config.toml
n_layer = 8
d_model = 128
n_head = 2
n_kv_head = 2
head_dim = 64
d_mlp = 512
vocab_size = 6437
activation = "gelu"
norm = "layernorm"
norm_place = "pre"
norm_eps = 1e-06
positions = "alibi"
qk_norm = false
attn_scale = 0.125
bias = "all"
tie_embeddings = true
parallel_block = false
init = "uniform"
init_std_qkv = 0.0442
init_std_o = 0.0
init_std_up = 0.0442
init_std_down = 0.0
optimizer = "soap_variant"
lr = 0.00304
beta1 = 0.95
beta2 = 0.95
weight_decay = 0.067
lr_head = 0.00681
warmup_steps = 200
schedule = "wsd"
decay_fraction = 0.888
decay_shape = "linear"
final_lr_fraction = 0.1
batch_tokens = 16384
seq_len = 384
doc_mask = true
train_tokens = 119100000
steps = 7270
dataset = "wikipedia_en"
Each number is 500 + 25 x the weight over its row's rms, rounded and kept within 0 to 999. Layers, rows and columns count from 0. Numbers have three digits each. The size before them is the row's rms in percent of the matrix's.

# layer 5 MLP down (transposed), 512x128, rms 0.122, rows 175-224, columns 0-63
130:531497523486516500521500486519495480488439528490491525514469475474516502544517477533478474487536490493500517486510500454481498466476492504484527501505518513516526521491532518486491474502467461
101:491512509493531470524511540507485485506441514510508510477536544513498505506520499443512437534517501491502499520480517543554475494494493507492493468490468500498556511505504494465491497491519541
093:512502511480527509490510533520500518482494500517481529486503510480532513511469486507484467516473516486492475507484474473543513501501471477505471492474506520520505486462555473519511500524418502
076:476495490498481470512535507523512515481470497515486480533511520476473557516515516510506487505505451494493522515486537451540490513494502527461508504499517484467553536536510535521458526500511501
104:488525513502475493545478484521501539489514499541458478495514514519553514467522514502473482500509530529483488506553505500504491448515522502454464472537505509487486481490496523493526500514497489
106:516494494482526486468486499504476553546496519513506510507523522516496494571508514485486483503494486519502512514522513491500496514487492509456505484473448523533515516474511520495525460507462542
114:485488526484519490479514493457533494506496511471523503477501458460507486506541496510488495522533487528523533447471461501488520516499514540517529473482515512463497511474532515549496513489515511
095:540492519489528478479477496486505509451497460498552513478517465473490498492467526454480506452488557518483495485552506498474480481518540495487527467492500542497493499510497493532480445546494528
105:512551497523515512516453506442461525462456479526530513498510480478520485499482480495493505498519465509501535537497451490478532491514479499494507506512515531485523497460499481483500505488496529
098:541501518494494490469511495534485486492534516520548514509500484468498478475493449521503501481498537481506510481513495486474516474517526503471537529512523519483515492480501544519482455482466534
114:536513497484525555507479518528489513493469489493536541514523509496517485523498468501511538484511527547548484517521492507480517515491519505472505459487515521510517504483539540495530473496465463
124:526522471520485502533479533501490494482456535513490536518488481510499494488488450449514505465498502495526517527534505528513453478520504475442519463494461462500536500505483474440484481467495539
100:466536493511515452478504495494483537504519498524502521489504458492531505482473496485477459468472526555516499547536494454463492488525490526516453485465514486491489495506492509459496508500486483
099:541516543516507543495498509529488516487473521531482534483534494512520515540492538477504477554521508512486490473556500490509437501529476524493492473529515499519499510508498505493509457525495477
076:490478513484467480475499512532500456474508506493482467466508574512482522482504554436472496500500484498489464527502510491509465525517508490459491517518501559516519495538469504513498500475503498
109:529507463474515522477531469526479517479465562518538497450539509512501478544494482509527510481515545513504486505517514473532510447467512521512510562492527508471471481491508526548520483495510485
080:491525509526506480466502494470476494471474471486468504499480486517482515459472515514471502486532472527520515506459471469510487471484545542482498464481533524509516520517486495453507485491474542
091:494516492504514497459481507521437462470487476486488544473541500491492469480467515509480541501486460548499502500514520505491485495493503512451522556439467533496501495488512511516525527522517498
126:520488480516536527481506507512474517458467487516476507468518468537520534513498535478468520541493502530512464501500521500535491472472490502484499457488476534485536461465536442488495504426504487
083:476483497472490493521469527482539481509514489475516509522484536508457493495500509507505482484496537493493545518509546516516486518483480551515494494488476496473491512505466514468471512510476459
092:490475519491495497484531454476477509558514501522490477459497492499475556454514521505465449515511491518471515481499487487497474479498494477479481497509519470476492536518480465469511469500494518
124:496527508484496461530480463492483458508509499471512486486508537488506506537537476492479535519528494458526470483547508479521554487503539466526514506490518516488509490481496484487504508508469513
080:531506458500492484518487504555501536512501484514515459496521499541493505486485513506483480506499500479500532533478514530491483491502482427490491449547512487473523521487515472421493512508461507
130:487508501485513516517509463470492510470485540485491511474507499485483487495473503471517527473443487497538468529483456465525488525508524510494500495474482499480487524499507501520510540492504498
095:501478511501526460490461520508486520506462524502502517487481461483504520494476477484498516499476477506494484515516527474538515465517447517431563509490514520472503465517510485487515481514475504
083:502464450511523478495504516489490515513475496520502500466524489494478492478491505540512466496471506502524514479512478495483436518496488513462473488515486547483476504494522510481510513527477524
125:519505474497498504486543518517473508521424509517509503503511486518526493501529490523504499482453491478442473467548506492509504453518559502481494491501519450537479470472478526536467470464505486
108:571551525533513503481510506500489519466515506533494551518505516513540491480477525494455516532493518469488503520537552506518497516508531504525441482486495498496501444483480504486497495494485488
098:473479477477478503487558505504509490511484546523468507462509468469526530520471454501516504509461548529506478492516477470518521493498510489477513505532520501479501433464536494494511467472486492
083:518502508501506491541496528503563484481466544540510506532455542488461528512495498496532528489488462490516511477465464483491481481510507499485505514503516523486490485507496497483505529503476523
105:508525509499520510500462499481494493551435491478503505497501489471515512507492502511503511512515490530509513490508495474495502497524477494483505498465504504506485487501528530483486485501508509
106:505502502479537461501492497512537527489493534516502484505510464498501471510509492505489482484498501548452524492472500491506521510534546485486555498498516496514505507461460506478490481471473469
082:518489483501469489491491492466483502458473520484537503530516487482477522527524492483454503491451480468501473495554545505542506461517515514514588461484504515511483500502511528494468514518467503
098:508539518530508486471495532527471542549434489530508514528507472486479502493487510476485502468453522505482498487488509491522524450510516502521519504504533491502513493512477535442454506511517504
084:520538507508497494510500471532461529515469469459504507524499466444511453523502488465523512437498528506495508541500509509492475437488526533516491533500512512506501513477493537471527515530467503
118:518521540521507477455498537465524480493480497510493521531508460488481503503510512552486474477532491492501569525491524515487501533512513488515507488513484491530526471524537496464446481501512515
104:530493502515533505517514484491480528520490481478512467497555492516458530494515520499500517512513546450511478505516490483443496494505517492468524492469450543487487484476482531508490484495493468
093:501536533516529501453514507503500524495492515511521500527542459507522503470520470486481516491517507519457441530535482520452502511498530482523526494448536521488459468466481565496504477514487529
088:511525455504459479486436508553514489518495483480527420503475478479478508445517488483503449497522510506522528517524504491494479526464472509510468525524541530496501498515496434491488540534494533
098:526553474517509538507468513516508505512474486547501510499539516478461498524498484486501538478501516486487518485505510476477533445529487532515519547449465488490492476501483536450502479482487508
112:506505489496584509485515453527519497514501502484524506514500490456467569488549479481500508468498523557504477507517532459493475499490500512479498484489472497516501447539472505495525507521499534
109:502511526474505482477458517524481510541439500498514508528484468503557462519516511512530495470553503507517517509465476511489500505482507470511504501498509503516498486504474519512455503479498529
089:523493520531505468499508507501512489532485503514496464493527520536528530508551526500499473484530535508493574521519453484482486528474491499512478504454521487503500486509514513496506482488500557
076:494516489485448493527523472527487488488506540498491469510497468503487519467522517521431447505493494458490512522475517486503481459505462535509498492538532522451509507528512525477519539511497517
075:514481499495446485512510481536505490516414507498516469501466529488465518497475476511531506488485480492519485508475496482489471502504490504477484479531484507492498492488524505504522512514522476
107:550468479500537514474527528512476479494486489495516495542457452507494502502514518513467515504518470479488473499536520495505485545480496502506542476547483538521463470492511501507523506513459496
102:499503502536490505484490454514503471541477475494491531492550518504459510489522537483441492509500513536527475495448516490481460508467466502486470494472501515496491524528535517512506478509543506
099:480534486546526525524498486478528499509512483468495492478534509445511486516498511402498518460472511474463522529506501508511524467518503524484466475519515516522480463508498533498520506492462470
094:560504530472521468486505463537503503519470501530509498523532480499509479547498490478517499502467489458460456494508472482528518506471554493485488495486474540513490510511442461503514475508487498
103:518502461535520541479513505510517514503476487542514503477446472453523513495523448531491455462490470500547475548491539472537499488502492486485504506508507499499520494450521523471475509512518451
# layer 5 MLP up, 512x128, rms 0.129, rows 176-225, columns 0-63
105:481463489509494490502541539486447481492538504496503521520485483476483510512498508457516479488488523490505485523500543500535505529517486456444494526473482491477533484474507466497530480500490515
096:511494482470462501485491539505520472538505526469475492534494475479513475501468506488492502540477495557482457440487491480497480543471543517446521489495457511515515477492484500506509555486540521
083:498511461505520510459458510476492484500505490451465501551514497530508511502509478527520503476539506495481529482456497503524501509496474513496470491460465494537445490487475529495542491459473461
113:484491495543490484510510461512496503466495491509477506517481500475481473486489492496507492517459482486475505517493511505529464503498509510493475504504531480475503532477488503484488468496505471
099:486532471506453499530477544488487507517523508471547510503489484484492535496501508510515492470485531524496508463471511504502533480492482513545510533491505506478488546494483537458512455547488516
111:469462493476514473518467489476489494481504503507508474496485579463528461512475485517469500443511496476527484496506503512527506485480501535521534510479538510489534521493517517554481505536533540
095:498519466500505526539509524510511504477477485453501486532483479500520462502494510528501510441483419514502512496501490483515493548517528507513481572526516461521547512487490517503532507488527518
116:502510462492474510481469522502506511478481498499550528488487489519516512549501512491520525481498458449485476538478464452500471495510477472541503481546503505509519538505521513519534505533533490
104:467537477452478478519485469507494450523505510501549540502516524486521503509503474518530530430498525501470471452544483485526508498499493505476534460523497485560484476520474499474490500541546503
111:528469543483482525512503488495501503482540529508557482487488497504535468518491490537445511466500500539527453523518500520500474510484455566480519472513508509561487479496508487504498477488502485
120:461470501538495546508494487486490502520509531512511511521473460519535529526477461463530506555482480483479488539466503498518518509543464465478476507456510493533521449515500428513503493483482479
103:437486524492484484498508525458444489514452481533504487470485508506486477492492488519484505529449504513516489529489500497511537512500529573529480521535479503510515523495521526504517488509508504
090:463561458485484513532461506471506521532540511488530508551519504482516482446470484509515537494520513460499535489476500495499490523455533484508488572462517449461465469478474516455489494503501465
084:452503527515500499527497496463489503541481500541536519560523503516516542491490469515520501480549513509485483535482481542516472481452507503502479530494507425498497482467488492518501551510491474
118:507506484484513535533488503511491504495490493523559508505483494464490476524493476534482529472486516502482530490521532471503486548500484467475479506525535468491508502502514535567464523475520470
085:527496465527544470481506496514495514527503485521545523511494528502458578495462473530467501525535472470494486472517488519541518507449495476473507561498497500507505506509485541489523491500505498
095:513481498480520514516512530532507521515488488531530501535464550513472545519489442543521466503494539518528488516468471518478467512473475516506513485470516464516500466474520478498514506499447500
114:510490496510517488492512502473461562475472535464499508485493468472485490490520495462530465511533473528494470506483527484508484494500482540525543479484477501511483476479467508519491452459545541
087:523477531522477556465540503523477466523513473479496514513500500476445453551506499521514455490514486528532491491505539465539488496497499484504480524453499535501481521497492449499497498497558538
091:480513534499480494465521498509532517515518532461461443522482484543540483505483504465500569489507518476507469537489480461500495524478518563481491451505476510520545514508531507509481491495515476
119:487495464499448527484496517537478505500478496509544489511468446479482507524522500483480505533484494506456450470503529533491492463522488546507521502501467508507504509520519486506464540534474514
083:501515494502476528522459525475469523477504491490477514460477553466498502518458508484484487504503507512478495454511490446459472547481538509500485524452470539516492501520513514503483490500543537
127:488501476505480518547482516455502501517489510492537488514474483487483500497499512506496489452499474472560463483476476499474461558461546495477503506540496503524527492494476512500466536475560488
097:524461495478504486504505515492507508471530463542538483521536512499502487493511476489506508483497532516439484489442484507513541508520547503506483471455462525536505481536520491524534494515479480
082:464501573482508562559502470493486512477532524535490513490501500548510511490511488519460468484496507524505505488476466447528533506485456528526517496489495494512460479475514504494495509496505529
125:493520522509494537511560509497506525489518550482502492481511533504515433513498508524516518511448498479398488431488468517516522494485482487488493474550536478497501489488496523523488501486505499
105:476506466521434528476494542528519443470520528474495513519504511498450505524484534458512500482487496528464489508488516524503529493517499501475524447476467511508524494512511480505501456488539509
104:533511487485502472510497479511518478465506494501469494472527535528509481524489491462494514488506516503494465477482490461487473506482498518482491518466491523470504462499521556474520458496543469
081:449482487515522516497499526478517473540488522537519537496510508514524464510507490502477506524515472510500470526477526505508528489452521487476524491488486473466548505485483509528520514500511529
095:519451468477504535493537505517503530501497505498520573532525518533469498499477492551549477520500565496484513505508492520481496479481533523501497474481527489509492500513513504494487482510534498
102:512490482492482506549542490486524471456537534504485473442476506506503480520474496504502518485489569530507468488487510495509477495509494503506556487472475543489489497536501497485456463495482531
084:483464499492518521478496481492497504512550484532484524475470495492519491494452486510538486506529521524522510530483458498478491529486499498510414496503484487482516498517499513499516475483485500
102:459548506485509468501506475494519482491499516433480505499498529481495478561493525501513485511488494525505518569521522512519527518527487508525500512478523514473520485512554528499503468516494508
088:548486480502490531503498486475497518475471447493533481505491469514508478462497505492479476540494455471505470510482490498477528495524514522509541498526540511480462513512528480465467505456502513
115:506496534484523501523509500522512523452515482471487461502484519526520513462491534433481529504464545499493504454496500553498529471500451496503497503501517458497456489493482501453503478506490519
104:495520539470524489524472476482525480504485504558515543487519510503480495557479516493484526514486489515521493472484518460496529542513524551479505555497498521506521540511480508505508512452498519
088:464504518480509547498482502550525521496522505519502535528505503509483539501513493542488559532494482480463498554507478523479492532537454473525506477486488500499511536490496506546467497488498490
086:521527519469475515465499462478489535533488494453534510487484528538486518485450515493491483509511473506459472515512489524475528498477517554451453522481500492498504532486525518517456507510561499
105:535503470503494513534500513458519480491489504493569470503500516502535471538474513517485522509487503472505500500507513488518531487526512524448452474521506517478550551544472499484497519482513466
099:532498452502510498471515462484512553541478510481523471485506520508481512463491500503468536489502542510528468482463508499492532473514507467500503533507456471483514486551511514497442547481475498
105:484473494496502529496493440481523514523460486508518501524491521512519482533507476493526506533484486473494509496505500538490517454483515508533546502511526529537507494491487524565474468502467450
088:499498479476493472523484504497459492501509535481496508515482495472495524471426549467477463509489475474480486505493457517477485486497528527496506463502501484494514513510507503515477513494516464
091:510476544484511511499511505471464500493498504442487478512472464469472539546467504497515491494505532494527489477513493476536453520522500480573488509448480529542541479493484460530466457530518471
089:511493461438528542481549476477520475521530500516436537511501519510528474515490515490450517451505515492514480498519487502498567500492486533516540461493481523503526545498472512535506478534480478
097:483477503467487505536502508495493534494464489478504513530544530504494534526470467470551528462505489474523495493484477560502517439516499516512515476490490484518512457512511491515457522549532518
112:466465486468530500470529480485449530501480542491461516541525538475516451503521527496530447507476466529483513536489469518520514539480499522483501493450519526483519497520471522490489484500531491
109:512489487478564520514499520493499502499495494467537489481496466496553507512484546523497494526476480485523508504451498499538520503475521508511554496535488483513521541522529489483465527515461495
102:507478532481481492517524484569517479501476492509526523504508469537438510517503487481503477556463507492487484521505506435474519540497499507516523518487499521491522469503508483476450465518500482
128:467499432483487518522455524498474491456514503539521476481501490514551489510508514507548488490482514478473501521524456469469533522476487520464518470483483491521509517493534544483517466480490445
096:486494480505470487475497517504490493493489506487512500478448495551474498515474487531523497513529511505546517529501469501508517496502534478514555471473479461520544492502488490540541435535482450